config.yaml
n_layer: 14
vocab_size: 2633
norm_eps: 1e-05
optimizer: "muon_variant"
warmup_steps: 200
decay_fraction: 0.851
train_tokens: 253900000
dataset: "wikipedia_en"
Each number is 500 + 50 x the weight over its row's rms, rounded and kept within 0 to 999. Layers, rows and columns count from 0. Numbers have three digits each. The size before them is the row's rms in percent of the matrix's.

# o: layer 5 attention output (transposed), 192x192, rms 0.171, rows 114-150, columns 0-95
# v: layer 5 attention value, 192x192, rms 0.135, rows 115-151, columns 0-95
# q: layer 5 attention query, 192x192, rms 0.139, rows 128-159, columns 0-95
# k: layer 5 attention key, 192x192, rms 0.13, rows 128-159, columns 0-95
o114 116:477407505490501431492538455514452469439559567593497564528540448520501459407469469454567507537484479544407358462574537469451546592576489457473498553546407501554526456463494458407562521508458539409508442575397593579504380489515486470511446475542447512456527480483565514470436492544515406551
v115 102:493554498569596512453456555400496473502449459487450450494487475589437528482513494522434499526400467500542530485498438491450490507561540522585423481549509451533490459557400458488542481504486438443456554497526390530505437516591535490416442466451446530489519541470490444466471548526486502472
o115 107:443437519452478543532548467502527515498539488518533470432519490379501416531524619511594533498614423586383530558501504542516591506462414492502558546443467514505466406518587559497484597492488547619561472509477557463540511471472504486430535522532441499461444551621423493536530467536469408522
v116 099:486527481430452467512481479479397528515497538501448546543498513500444504531523439463486477489502538488502551492548477480453494445423522450493566604558418512550476458460525462420562415507504573380534412587479423503472493530578478470440498440516533537635444454530506466483555492493537572651
o116 109:531470532543469465477547471588561517490561513521547450530497446515584425416459543525492580509468488462510514428456443540513468584553441570492506383521593484451456512611476483590543558485452441615516518445479584500486557517431486488504544471494454622393544547440470541563444508499475448487
v117 097:458498607430506530476434473560527456481517484455554521473449545499553508487452491484456472576435423588460484445494494464457383503547563569525622510486450485527492489517610509497616531438607523454447508510517462554463469494495608560487551517438534494556592504501462488524407456524478494498
o117 102:510456532633522486532536489500441517479410523526492502483542445460472524538520460467530571449576535384543583445483496619492481463544423462510476523475523475517554504484390409458488463458517469548579422447522518487504460572487499520467424545560422531514516506538464538491527526470502551478
v118 104:476523496518490502544415508435489470502425559514559511483545471476398493545542512428524596480423465478478489532471436507595522489561535490553488482476458413494472632485503582507517473505466507454474517476502496624449429537483495527483555546407534502505565478482488473529491538499592367486
o118 117:510517528554537559489543540554531559498547499415451538529458459433554466456519475512485457476543461535480415483483596536424492517440509537475509581545550620554490423582539483529459558440573529527502526531496504461474537485533372558418528482558475523433417532502469523555455529552432584382
v119 101:543486570544555422413420444440469547554523388542443478520502510578499536523569529443475548525553531491544506592487546502503439554564501515555529494437493544629430537496483492511480544544463490499485498540463534493472398437488436536492556557496467526528534523642536529538447550547492520531
o119 104:420554429536420489495573474514513391459464560529514461481558491470448518388382536538504511522462538506449506456531434515492567463387444589534492506532481476469546453506537492535506480569481488580526479484533499517497515552502500452489517492542485556458484556417461468521488518553448526412
v120 105:508456582572494427430521547496431434594438575506493516453532493503506484525485505446562467501604506409481489408555584521439453489497487535549416478512445506427533527490494508455444441506388501538468595558501605565512464607568479567410495456452453497442535478456610510486489444507479412411
o120 114:515503373431437529515494477500502598437522470556537474466480466497514506484519520500494494488420501548503485507457489536574572508475519510468538499474532486493556541511521442531458541422641529485492414394430460400527489413535552562607496517488489490519536515585442492515561488518478480570
v121 109:433495554522463506499435608560500510490468448457466459465539451571505539520462471417523545447510403555421420512545458500467443434465483435532461569525521451507547536417531462565549479497409563500558469490535538609546519428351459481482512489589492490573559594475494385506479475559497490500
o121 120:539541431432553538498507413467492537498577478500610514534420491445479375497510504584501502555510587533506542421466585578516561489517452549527497475469445552449490462541507572504522506478544469507534588525501462415534458605608521504581480495505456491472499393530515537468430459511532472428
v122 102:527517368601411550527494465532523418543483463449661480420543495484520452518505478500504519526430512483491425506500567461494499461442436469428476476518519485449549541388470453512461523455570490540423526589519597549567574477510417529457471516457427467558584536463538527547576494515600545503
o122 111:529575576398522462500460527438478517454483437528436522566441455530452531527541494551411524503548495459533405539526384412465511436526538466526509565573490542549488441522489571526500512557520464534500444479499376504443489484546542421427543512519510519595440381504530476482425534558402492526
v123 104:527513535569468518447460544464462492498474530520433522592512451502543439561564487620496501438480570488554549494528463508484505457489535447452452417485621467498514509528424482444434504502486532611509357552516595493463483508513524478549485438509465563531544515497455475600499505497544464521
o123 115:528463487464601444530527448482538501470534512451543501468629494423542607472452458405496529505563515502464386449441535530531513531538535537570518548507434511554499497405614448508532499571523444442440484477438489504510543521572476506468447558518520461477505474483455530495500499476518487463
v124 098:473510525513529478558541416549564494642538525446482504492523508317501491413543483425492533517437444459501600478545437396491499494509473436492569513513411482547497552431533506513540458512485530588475518486497401475449447463506464490574454467495532539456496472491461486502525492520531517612
o124 107:538497446480496462498429545413428467417429532546539424555364501585583539517530517495521503538535486499556381578468532554475466533444535481508367472470521537437494485536520575475466560487425461551501534489459528574562569476546466579482523531511507454499451515474534546472441478524493539498
v125 104:495469390518577486489551459454479499538531485479430481474541487537497542507469583531450512457479459500495526470568542433402541492554460561476548545455438372497544529540438480547586399505562527398423549565569472521459518440459474568540541503507515451459476501497561508490504537429532458453
o125 108:490565534490419448482486542488515515452440435517513508466473508483499449429541466551537550557564571427513404525372514549523516482436558373565411484519541583541467532426492524448455559459493550477562505443464515496621464515476543465416471436542480533521636490575478531540543535537410566446
v126 095:528500483458423518511492509507584460549560493511496513521608520439412422564483474490538441531485519554508466446567436471502561526552504410436508565497566515503540473539430469562525431436529565509518550497552473553468571464410466492538497513485526527441501485561488573512438554448541512552
o126 105:565470541456594534535482536431447545527429556422492543498477597473560564509546535478462471516437460434590534527447545502599462398429495503434466383507535405462488428500502591392457528565497507494530504487433424495487530496565487558492575581537470463522504452538531365478525520522483454547
v127 103:442483557464496612500538522448492573529503511499398526520512487529512577528611525503545593502483415443554482534487468483484393439561458503495537522490483497457435536489527552507585465394501471510500513558490483476496466489435492588461470658555448556459568545530482457494486503451527508502
o127 113:555520510553523471565532458546566321440490478531633516518562514425514472581427560542533484488590471556486471479454576544507482544477548560465457486443528560565520467532520459520439514571535497502607530490544511447457498548516486436580556367504519450519438371500505539437473539481483528505
q128 106:489504482511470466486509465452526636493422542471566578446396492513445517463444468538441490474478589594534521563516509464491475428534474415415506410467444508407635517516405566560528458485529496504601529504508501447412514469572544453475483531569480561563502466498560547524586533469494515606
k128 100:541545488564484516417551536623525453550492465358453514537473529522631416542499479444448587454482493519473456502487416439423511489480347400563513477533483529568539440557586574532550476552555571504557527469508524489473496495455492520444450568427551493529577520495557510499541467480540521466
q129 104:511507550542520526463491530562507518482494559529516553600560504545463539585556507554460539460653495557417561488388506470544542559375517524421516489523406502571532495471443570461453537454536581437567529559548527484430542491523438488406505517522555476426473496499475507531402498521605558504
k129 102:587578491503535561516458432550460545604465499553557566562488500528495529509484566493519583466483460458471565512456471518482490505447557537433510559504529479548480365463549446507597536509532567614448507514474483493600550483443465560529434510412512560624523533536435448494616544442552457412
q130 113:506519537460489550492458490590532456521436528489477501512418545493425406455563585566539440535499511453578520489332536518524539494435456547486447472478534474509504483438556534553415443435463526561539468503554519517551471470487588502516472560520459477469371476476484490545557472528462421460
k130 104:410447483516534482528493512528623528432414513505497541500461495588493409467507556509518480564447459560493539429501425533492500455448450530553543544566592506441464434423477516583414584525427490526521392495573493512648549472539448536502507568540478404423463497474505514474529536435512463524
q131 100:516522436430508565501526528524415487563566464406537571466498515494493517473474499566456630504514472489405538553442458540486534583514554548526514547542542572550532482476445529466502500542499571463432499494439484563503412559485585474493468575421481500576536521508560508538578525598506490478
k131 106:599457529524525503566466555499593550530388515580539399421514561553570434518489523531485572555529509529524517450487509485472471563516525506494444510521532590539524560540522493521465459472457532503506471530600525547506464542543450428551472423504502509416407506503436443553545487483505512533
q132 111:455515495407405518365487560515397471498502455546616479471442574494525548431457531470473382475525483494425466488466526500461481461475591482506452449446521555560467500501467473598450458487522480567481480523412526544497532470593633481491482501480513469426672447534503446535424509594509506492
k132 107:479487496483495490474543572558510516455486421490476452495478508480594501445427432509461453532503489475515499555508504546482512509446449512458440522554634509443502552557563451423479520465468478454510418510511435418545516512424464553533493585494445435450491482513456562447478493563431545581
q133 121:551562588499470443530644547434486507560533490461507494453508478412567582500438460489444485417576451457594528463530479531494510522542530477546490532497654511550548548515530430590423537502506535466483478537457588481380488488454523536491443417489522523432419479585484530497466474507496542488
k133 119:562444549481480543512493435513498438538541602512535440516470407518386522465426443612493410455476486483449547571582447440572542546533480465589536483470499410513549561386574526518562497505454527491456493437529468514463489527455525549517548531522445496467465475488415593479674477574620511474
q134 104:488502518404524430472591479535452525476546516460524489508548358554632497449492510560524611536419466535554471561519550410511549489441575499504521517458561490514408504445469464528530481495500524500496528410506439521429579410466542482505487526535514497437481491527496578459432534422584546609
k134 106:418487481475376590594627478521515502466434544537532537501496549539584536519488584490449441560496440441559452576481517468510565498550636446552536448466516572540560446511470521538418471510536415493472584523430398537528513483501498486446504588464483484575617461538463447521471450443526464504
q135 123:450468458475492523455490511427527515403548555544565501518535501521539655520528492503522500525557509468490524538470561507517563555479556440468525452553498490574431495439427504526504550509632520576409486505502523482578467582509446446541558481475486464512534403477588473473533478446518552447
k135 119:577485428519531445508430440518526513502450586447539510493548468498587462449560458476444516596461575466511454615524526567541523535516569465496504490508533509457452492492490500536559380571425502548458590436462555492537547485389528435495512509473470523554537540553491465495539540506514568501
q136 108:510469504543448508467505411517444435574505475413503423487574554410413463465548527477467590479506529509511495470524613442608488475422521396486445483520501497575464467502479516469485457556540539419447555458507394512453493472448520431525455480496519551482530473569529467548617569517456568445
k136 110:513532535492523500491463434455527451446517478408446513471512550439573463553420519484523535544581469461580547466520516503520488562467560450533562417497492571504521532501517511438614572551532526523563557483546518514524461526449499438459496514476546551367454444472404458495494500482456464559
q137 114:474495384529488413435458501520463399594428392505531596455500464580505565566547522504527592521481481488564497462458523452485472438518444445598473542413474578481463452591466488500586528500438492452453474505573591525395532514521500420499511466452573544448580535481466534453460518442448484553
k137 104:581529510459508440613445442432583500395542569546523540415578399518475522416564551494530533496478522481567460506494546413469545513568535539471564556456463553533540430460476489544615472427434565520547549471591469529503477489513524372501463526476578501511500513554481479479506535466536522505
q138 098:473509518526486537494477547550385447470421472434518479513596508604522538486524479515493514488490428529516440478500496510494558484497484441516479475528496416621610524493560585436434452614489572541431533426494565438481459545520562473516498566507625453434495530496477549533390524520429488427
k138 097:532543417481482566506453503440443547511434531467480424516521448532529524462472538542453566481474607489501477501552537595430547501493444466495535512445556587497478459529492424505485430411561536514517469561485505497527499411560532506516511455518445491560478406481475519457424499494481490478
q139 124:591486515500546418506540513512532463407453524583402562490594409538577396445485494519575475603537425486524443487508457435542457584518475530444496551526419538489477452474437458562443546486503556506564479484540445508462573469434447609488556500543436459479458463516471497471466457437475426500
k139 111:499412451611437562575494498476467534558449509521486532530474568505448501460540436429499556528505533540428465522558454470491478516565573539428456513460507507422582449519486450578467601547414390507502427546538487540522494619492507463472547488507508462574536520491497469527616505503455429404
q140 110:477555586514533540602517519495465575426505446451546496453507453599426540537463446505485421624453382559487570424374438558423448555476501413499553413493474447486548539448487427480529499462462489485502541430595528455466537558563383478439448529543551525440453535464539536474444472486543482521
k140 106:561508558544430518486465482570460504514438528548574527530493467493523474525514520559397501341517493563494502402491560551503609569531559552580537584520515605469467518512507546476549435523533581467524539548493560410568553494596490546497489511546505539534577551462410544508487547463601496455
q141 102:596456548552438491519511443409465526455458481444454533492523461399470497399539476409441391533427450513479512492507429529427469485546487563577519395520498498438439501580459432524523490407493482435524534535517570567470504508379491458487456462492503468435451523550616422437517532525537459497
k141 096:496471529490530368431491477462492464443463469596511482482418436446511379558454523595429422500520492491503450575454461484412528515517475415551529543497470466464446538507498516545474514522507443454576507485468506546435565459503494560436489498518467511572465570471450560497480596417651409546
q142 112:497452425495521473486462541524554471489456487585517529550555510596505493536511505563637561483522494509539420558528537455600538511475479512504598492491457575540493446552523487387585564481473551524529572498543459512550500515486491554594507455459418583562564485513489473528559447543570514444
k142 114:459468442508498545514553472475597549444532540485587479389572489544498546510586471547542508513560563537581527496464454536492454472422552435467506462447460585488507547550525459523557475507431524515497508554513584608472532454459527428550492501468504493563395451548481422565438426584446519437
q143 112:548527560466495550556470468526491534432506458420499485547518524556489534604505487464433489377469477390498437524393456487592531472476503539472407490454481505482557454523546472521520530515519497478417490607502496505534527483454536437497498505492474538407608451539454521548548480404431549570
k143 111:579546475497519476524511560517548547514530532524557394552497400506445489516432477455471497506433513572441469489544384533488480528521580426497474507549500540465531572504533395499513477523576595553490524542509495421500482483352586433459476531533543552491543484539487489440527562551463482469
q144 108:478410492466446374511583440443521477574497453502470522413570514470487501434462514503429442585440533459493506553500489454545465554461478518546504490513566476481495548510503475578493478507519480477617542502397449414466575440423469472571487471528581515465445482475488518551453557507451525521
k144 105:429500489521476522564496442497488493470522464562517517457487385563571523409413514504434536407533510502457562463509506623491506476574437455475443420553489525486565477500578522539574440531520572503495652439406522403460524512440481516514426517465493429508515490581444581460514462451475444524
q145 108:516491430472546481550505508518580485496598522469486436408482476446531467467462486523598505420452559528540392578561584517417524452440579479434586495527497491516452516502437539430480558496573554480528458490477481493490517472424489514443508568474383564536530430498478437461554504610530462471
k145 110:486508459494484490478514491511431416542498505423476538470442465425476498513508580550457514538547451587524452470480576528475399528432419562447521408406598558518489616559471499495583471559535524570565549493569444480567455571506540488525479547468441571506458496556537437513422561515572385580
q146 104:552473463509544496515449497506432400443540539431493482560552556472463470527482460536564484501500500388490406480536489540487578589495486549444497481515523557476468462507483537525481552515501593497379480353469453498538456569537537420430540530487466528449594553553361579428513482492512447504
k146 100:490469514522495469523489419412554499463406568539505475485499538455501482563463446434453439538534549485374450492417534471464504587530542501546536458434486424363451525515554416486438494463514474471467479411517393532520489476432458424438460557522444601441440463539477486501546588557465441478
q147 108:594553512429496455574545509517442520519527559445558602493535463555442480495460550501540444555559411543530456538598509461610502447501495598461455570574606488586514491531440579485497471477553416458554459501552440458450452470513459478573551499526580500672563482459523496418414432525574451538
k147 100:504494460440486580511530477638497587542475561484490447454532474450530573448514499527483526649550536580408505548487475528487518463524473484579474598436566546473532469548455484446554578458401391482547574496528515407530476585437580496509545504529492490570499493545491489536405425419545497569
q148 102:486535536502505579554502494431489469550411545498484422520485512519501541542613634590523508506550422501458523505472545568539529589586503422505527544395510513469589586490492473570533566577441509493474555489454477429550469500418545419451464513451496608508545465516441437433579437389546520519
k148 101:462485521452476446487562465452479535524518446432506498332509604509528470534471522452416500508536460489529474500443483515474410470540560587495551458477508437416472517407517468526448488504531525572434593506392462498521495397469465453625510450435579505449398487488421500526378534532506577488
q149 102:434428497499487472564507421515475534469434502443639451512471404605422591518503395521584572510439540514496530480556479513538500547554572507675497507545521491504522566555502536470484473534424497504502426551546502477638502516477475441431502535431489504550586397462393490452554526422489556500
k149 084:556481449450554412523447501497499524527515586479484428519467400492574491523546540470468553478516505502494555475490404525552498578491486451500462432510480512535464513502484486547502451511451466472492433490549523437478473458406481416416520495435489528514460416514509522504500554523482506533
q150 115:524525595517554529530485465497516477553505548538526525476551535433618586427517473552427562505489464484537514573398466488511546524510508447568522574468493522459469496477499492541523533476508484479413499524468503521415477538424501471427486557483567488483461496510526490510469421495495596516
k150 114:592482484517573521531574467511580540500432535527427514426466513520573455489434499447444432491495528490513450527513478566483514434565473496468516505456540490480570520363514502507636472459568536509522474412462612571490565506483424470523503494494541524554534515533443484463504434517475450527
q151 110:549553540425498496523476470511504424559479509553480493411519511518518484505553420522564426565536529547471504554419448495511524490506539461497467558543400563507518452459530489552492594392492476409365496518516560486495467562518520455484452520565494451521463522531476505559494529492464493454
k151 106:574484546481540433543480422553449481436544516439501497484503542426538432537467482452451490518415510458468514547445511540412481511495591439433489554512520525512550465530485511475445448463576549425503516501442566511449476518503537525440487478600555462444531493551548439482606584593517479533
q152 108:489568534496447432521473483520399496552522493455568498489469495483446387490487512518470529539460529392443519491580458475533503467462482606484561618529484415548485493477511510563432655469599572483527552479470485597539525546452534428537563509559447527476584562387526529494440535389465406518
k152 111:448518518489503524510477482492408511515579506469441553437527401490384467456548575394584558530485437570498580551486507548476396552546511542489495518432466622477644485495517498432502531518624463398461468465468457449438486447532507459557460487451434478547582467469528554534476520479393419474
q153 123:521443538465430518526550465414511554527446423446477447486464482548421423439605481511428495409523520501463477421520544526423459532486519519503465530502529519475542489515515493472389533509588521544503644513487495460564471466578547437387457487441491504527562538583455560489546504543472490508
k153 123:426464477522541444430549555502528490434498489547403430510513555588428548507522491494412506482426523476463481499466528437444625520493522464583447514471506442456503541482556537498383491460514516493506482451530453438501531459487463497483519447502530494492440432429519507492486484552526455501
q154 111:500538478592520446548505523524545573433537567626465469505511463537515549485471438460462539455488485501469469490517462553559480532536434469479611510448474513517504507473466522429461471476573463536531506528460455402571549589415510501498504531550462601545490559551501486444384490469490403528
k154 112:444557589601393538528516423514453476515518496419553403519459530479491546461542458503503453491493445503492439539464415534508438508529486573537456498474428528574535442489492593502606495569553555540439482488499495514530529459526531453596535453484544424552529556469527441420495484533465459564
q155 101:406538487490446482530410493544588578472447500540547600572471498525369543534473565560482481491501629431466546495453523568493444494532439489478482470483572577497491468461487427509438504579530557542510463535507504472518517560522543440438514475486470473453459437507402512468401615468453504490
k155 114:506522488469556431497472504505501517550481535499542586602515467492424512416568545515556556554450395446385538519511465487580443478447396497493536521539528629628450443478568517480524463486517495505456558508597549468518561494373516428478543476465516497472574466495499537462486541444448507483
q156 107:529488498501560593540372495611526469490473524543490501512496399567509554521468628544533482454491535451496477447493477482430439584576465549485603569488428438567522426510438549389487466558559509543513512495497501512588572439548485569535530501457558567487512452444444446482461408408567448534
k156 109:434516429447535456486558469505414496449412449506571642495556520409423520471491528474520475462532417575486452467511554536566495438417479506519479514418565487472480544510525380468503553433466411456553498644484487446466524474417536494606568484484545518489469563485517529526435465518549501546
q157 102:576513605431476517578449524519405535491423595550626519553539461465541634521584433595507547503542550420495439603472486484480462469558566552573552516539551496422540500442511543491473437509470520477540531509556480371465447555524513436515432465535530512620542546481555540547514545499479431414
k157 102:593447489427567540460463544468571536496501474427483405520507499452498492519515515529552527482530509550531566557403509468483529452510590410524547452492527594574450431504506577512443488376494474464494521537522483556521492519504496480469477440469468509512413519554532426536587422520525614486
q158 115:504545448498536410465507499470455462501500548408426515543418574599499498654480471485531558502534413451580430473456469421548526519532568600473591515488417440503462549501510509536512513517544561530571431445516525564490442532497423583443436428533453503522489495396575447401497528451418481497
k158 109:514434390457472534586383460446434466606503435488479490344558483481483598512502509547618555492533551534448489561490550461591488504495481532523480419476446542492519481571489501549515553481383524523435505498510638506532485507436474445473432511423487483459499466418469460474494500525508573428
q159 106:517442481484552530510472508521461499534467405600456429490578500464579529547511503519430434499484572454560561544535524456450521409486448546506569494398511436523476519496493528553543499427486552466462556474430491525517526474520539479482598498534485457390511585463528493469394505484526452568
k159 106:571535540515487481507458460367480577475557415529448525464542461457503432430473465480383444458493446405497506606499392494571464454553471531476472553434515509419515450428511459570507438435431465453491500500424449482569483476511555504532459515555474477491428487511487548536479498522458420495
v128 098:519560427596435583499462509581577512434482538579486478428521499483569463521522412536543525481566499465515579395499451433493412542539466519477462437479553567500594448529568434559548420513609483502536460553562518479431460571542541529463482506547529474515527521495523484494451439538537488582
o128 093:612513476363530600499562534489454496519453565475567550473522576553473473564559585534478503438517471466488498551547511552545594568453509498503500544463491390565516516428342459547449532548504577573509585508497488520586519411472431493572456501528528533584466442493480432514502576478498563462
v129 104:452502538382438424434488542418525548565574547486404491539515459486522534504501542478469457505448473565565554548505489486546481570509543463439355678522512391539485526549472487489380553524563501480488437477570544538475453486518493446479493561528570483594568554464537485527434531485527558409
o129 094:492474474551457504548564442465589459445428473468561469499565566431506477480621458546569570507493536500474419513525506472525497506452466471569538415526504554414499434511556515397591511444359492491561572432488451473544526524490434518476596454516506600478573560494483465359548466453483521598
v130 101:509436453487479515589470498621504494526519422453464475419457482469442507525536480503525471456535392513500553517538499417560523385478604576562576508566513483437497416478483571469495448559475520519519471451539594504588443572453432393513474560563510601556470556464446462441466505397529456447
o130 095:486524591527521398477513519417532542543562520466497457566576441418493410581437509459457533508499538513465542491594570464547489589520436504562572513413582505515509516482509415505526651469507527482523547516514448568572460549534563536551567445501415403484566434535558493545570512501456519575
v131 104:576587466508452481464467510502443477632497637584464533532484464455474481489530559509558500371443541486540522476488481449509452617436515499473471508578442410470541549453542504471463478569561513537472480600513591530470468500465573523512473530498549497547393562509528464514468521519436410559
o131 096:572579419478505614587483442577582460496549417461523420436474537502420570536513467513518463486488487463460511510439430505480584560521528488509496342463519549493470432561585508490550475505445519519500530419527410535491449476523452512367545459469525565553561443489474477509518460520498566419
v132 101:504479514498483536430442495488515500465481522573473484519530498450579467425495563422543536477386491525408477560562477516450532444516469450607523458530474514570415575407586413532510446469470357557540453487575441520491451447368439540504495491545464523532519484559453561532531543550535556543
o132 091:556477579488486503509505525545501494494396515524487557535415560444439573513482441632454479510572512527578607452440463548563539608452502586408438432493496477481473464513533493521463569502548524503448410549474477425477493548528499493504460422476535399421359518489622441439526457610477526455
v133 109:520493532485480521555462404472548396530532520452481630470441461464528551588480468501432401565480434473493560451478465509499486449544480487506430515393534549466456507427564364526479519605557481478498475458471496464478492495555476466471531498514484513538536510635569520465465549561464528470
o133 095:485523474521537529501509485519490406445514513538574577557481437483535468427529478478552483459434450455465401457618504554449470573581592526543476504623464464543459483433453568499530453471510498597491532497423579485523473435434483486620558547436508483516526466440477509524532488456623443480
v134 111:513585519490476483450458468490464573482455461479533579535460571490479517510488442450509523444525440443475437497499426459385497503495490510490547474500420498562552473593481526450553567479587530421511468467496512467443476552502402545481455442445501444539472559555427455562525564602567505448
o134 104:437469437434520515560528458491502503602554487512485474405500512506474459526457584478448499481603527441521567509510552455621528506514495484508481561419592528522463544511603516555467533468451537463576481512511447549476504505530536516525530473481569549498524597480472540398415515448440490435
v135 105:429487425452560387499483614421491457484466504498536482490525577600530536451559548498463538500567492541494518521556591563436528490426393451535448441502573497520569470444601487614419487506451525530507468479505510546522436520557582513501488519580519543565520544521553465587463455524521421491
o135 094:486560520506452530512441422537506538540522419543507519529487472476556483611512535598485499497433511570444542581390498456523458509435560497447617567584507541416520518589488448426589523455494555475468525459541494566427544445476471482572468441491427533501440434521515563443597594421460487473
v136 099:513469467521544522479428523572572533490602567538504590557647477436453434511491582353479518526493481499502593519470451458523439501487457465519461543480533460458506509469512510534469480491483532486527580486480553561518527534403539465500556611468526555496525480499448533457437514520552517424
o136 091:570484499479468443448508603511530488528484501515492603521502507511584504480528468611456466410532496461529435500507436499531519588489485470465526502485557545576523445560497557495615607529410480505434501520508494440466478477454432476471542447497457548636591522486467441597507440488415547548
v137 105:586524582448580489453578459502390553468408519423441463519554523474493519480450571464581514488529498439456509594508513470480495533439529568528536566518413511374535538557507529478507461511572531497541493574570533527552516444503549551509440573461514535508551494486523455406463535490482477551
o137 095:428570474519467497490488541560549519445530473483557472551408506523505542513446502565477519506455568560524507550459513511460566453489548406451464430423553540490372545455466460584533478603499543551584435438552505455427519557465460465513492452553606465424425545450433456534518541523517503494
v138 107:522521426510512409530474480441536531528544440490496489503501464468453531495503456502497500638609478479487472500475473535487539524556530490447508462425472588473523599519445441548540496450476522435486523501518567429528569512465441422523505509493498430534384496557460566524520539495524464477
o138 102:536455522551530534579458593450565549595417484570548520472523482460539448485484559379476505423564491479614553488612499342502518487603492470509449571552528486559451472573527531493473575481545506467553554452442482502433464463456456583498549509515557491434485563477542483524436427470529475485
v139 089:502521543432494546604503514453458507364493485553548548507439565493523447413519532449589523495486441398463380510499534409534488528462553424492473492473554523489491466457504478421520597560524475441461475428587557532432532519546488481437536496559592546541445533462523489620503519514496520466
o139 087:541556470567478544467517494469522452562527590517525512465561423544540467478508442516450499408520482526549594463557481541500478519566510553584533622514567474566446570551450505504481452424500509453516521470487450428563493538583500522535494465443464493521438447509459516447457533442477498471
v140 095:392530543409591481502527528485509540489516567528490473464489542446614474546518444457456503475403482478499483488553520451523472486497458569471505411482493506562453509605566439532589468459556566576491558462513547514513559617537586463481546598539459407480445533470492395488531523472516497526
o140 088:535530501390495439462511467573522592501485499457510415479466398553492449480525485558559480457461554482605516604515478633495535541537569431433485439462525436552518468516477574499378457507519498496499515507482483579494481407507501541440470444477536481566546554530520515496479493575477561498
v141 101:508537494485517492501373554532417575507572603500485481439506526460489528481502484516385470441474606565579501583505490530520434527453499464540539540443584445501497492494536539455445518478501527523487478438537537522434489464528447536432481499380477529470476481495553555527475392531497425541
o141 095:483483500487473546506595465523628442446479412542515533489468549393457517499585370561517514580563500522434522336404439469453516485445508450560452509587477578553588525458476465480461480519526546472414452474526504565471453582461470389452528477502445483501572499469489373528477571535459558480
v142 115:555458471404485494507580519497513448470472518492495464415534554483449388514540472510591470451538498439513523469534514458500565536403590550497532437632444614567426499569509486424480498465430452410477416573652531528510445455467500524467565431534491453557467462469517423442482558589476402551
o142 103:435551509594451507530498428457487565504531561446517445520498429512496517510336519427449521453497547482458519446552469555501528542645408425512496605405555445513573522498489449569533561552523448527599484511414542383549586503504534563498501580457516642484510479587474594504515372497484592504
v143 103:507516586486480410511494438488492480458485560544542500467571457454416534402558511438442437421425473554581485435423479483569461506382447537458496460519532464495518532588498523461468563403485541558420493488510405486524502558445522471503492617515494493516488526438588510515502541491460468517
o143 097:586464436481492501488524454491560517581504493481424456518493526540515545569484416520509510455578503450420500498489524459467539600550459501451469502429414536401449465429480559471512425561526458498407499590433700531380445485503412546408527500531422485474536463545418483532598496443486484549
v144 096:501409515561564469482648525518504430596470489466485501500523557500526493440474454523543509478489507509533517524485501531581475504490461504502634476534568470487485547500515460523535471596460548522512580522547600540527487487532509494463493632533455445573466477420438477451461467548573405496
o144 086:511528583565460479587433512517516548424634466527562471469477379555600526510497550526471462506455489538481478518474398442490501497522559451515526527410460657543578459476463424553501497494535495474539494480547578554403522529529572498490497439502423481429451409567586425515533495484551475592
v145 096:446487504510502521408548417451489432464539382557429525553480454475488491437600524542558550518544506448468489463508449501572557489474429501513490472473537624441522476502567465504494478522459587502533501483524480519473427480510480511519543406528587497458535546436559433486528451515562537507
o145 089:586476571549468543551466597503525542478511523480541465471517561489451549520556570489433477465446516538545519594385552488413484519500504546521547470513538445603580529527415574433551539442413465541534501418497491472558569588547545483402434508534472560609460556541454564530454581511543519473
v146 106:517375526450462490486626518448471553470568448549540465550516502516460554522462495520539547421449582485413525582503499583453462471508540489494434531472591544429428597463584524516586560395544570549534529520618405400443488526508468484472480460435460566518507566470533449456505564635464535559
o146 103:468530551505490497522431476556525437547398658461561491495401509509499483436502550494539502654498486542491539526565541462546555601554533508409506514552441501566453464485430500509436423460541447509490454560461509559538550435541457605581528604441502492381475431515547500473542489449635611499
v147 104:485549451416525467539508445493519501588559563410543544457497511487482540600426496509481520512467525561527495472469432525536508455563515545464539632524577417434466449468466496488541477463477641535507535513523560553470607458555493461484539423545476551451512473558457551445505576569541493586
o147 097:465502414487503467537518589529551438438531519494504475580502512606590456549534539458566548556416476567433470509457571440498481549457517509503398398444538554530551599500447483495485429484576463457525457548547472506444503459420500503461489546443506440505520494504506448549425466465425503504
v148 109:460442509554453550528491492506412523530534594514505478480564406611458484442558567516475601524470476507437547574490522419547540530379485521508446455556433457421618622435486588462492481386530545475528495512497479391521520457490513553523530531415432576563500591482561505547443516486525499457
o148 097:422556445429535487410500520455567515507427411500486479504554565436447563597509562454503476518507487549536427490441486508486535572556616457448481549523471483591468431545488470489518478644523457574424479565535499467449516566452464463556532457489574551426486404461468493477540541561512492536
v149 094:492515522505501486479414436466505530567500525423481592519518524483491438537477446421560496449505539542493457522478549547531433544608507498509496441552543507464476566523539494386426447513603514423456338411536567541453550528617461497520523514468495499467541409494464435521496561606471477539
o149 086:461539494491507591551614494485549551531431558604580437463523411545524554536500536559522569565465479483521577459463527411409573524435548523550467531487503600516496511537489489536634486461517511483550584540540492415502537514415485530538489438395534522487579528449506585468393458431467464522
v150 100:537440519555526560477481520504583485443522476419415533454549468510511506487428562493521519481472440456494448371473577463550479579584540443548572396533453544465557424555529518487565517503562513435489475519559426451456473431516446554433507568492551481592494549573633488553459427567546504569
o150 089:428554546410478500496529537514453592446575617626583500467513465510489487455485456519440500501593575480477488538509415460535535533511496512428516633483501465487378508423437493513454486511475529604494415488531518519564538592436525472503591435570504525444480398470449494421495519435521483461
v151 096:554503437570533522492461535464448512488485548502446596500505541496488454481419517367448523397513615556454437495539580499483470506481590466427535419416503539550511488461496561466413478520459475475435579528507532433417530367489447532484538493496504511477452466550556629545615549551460497590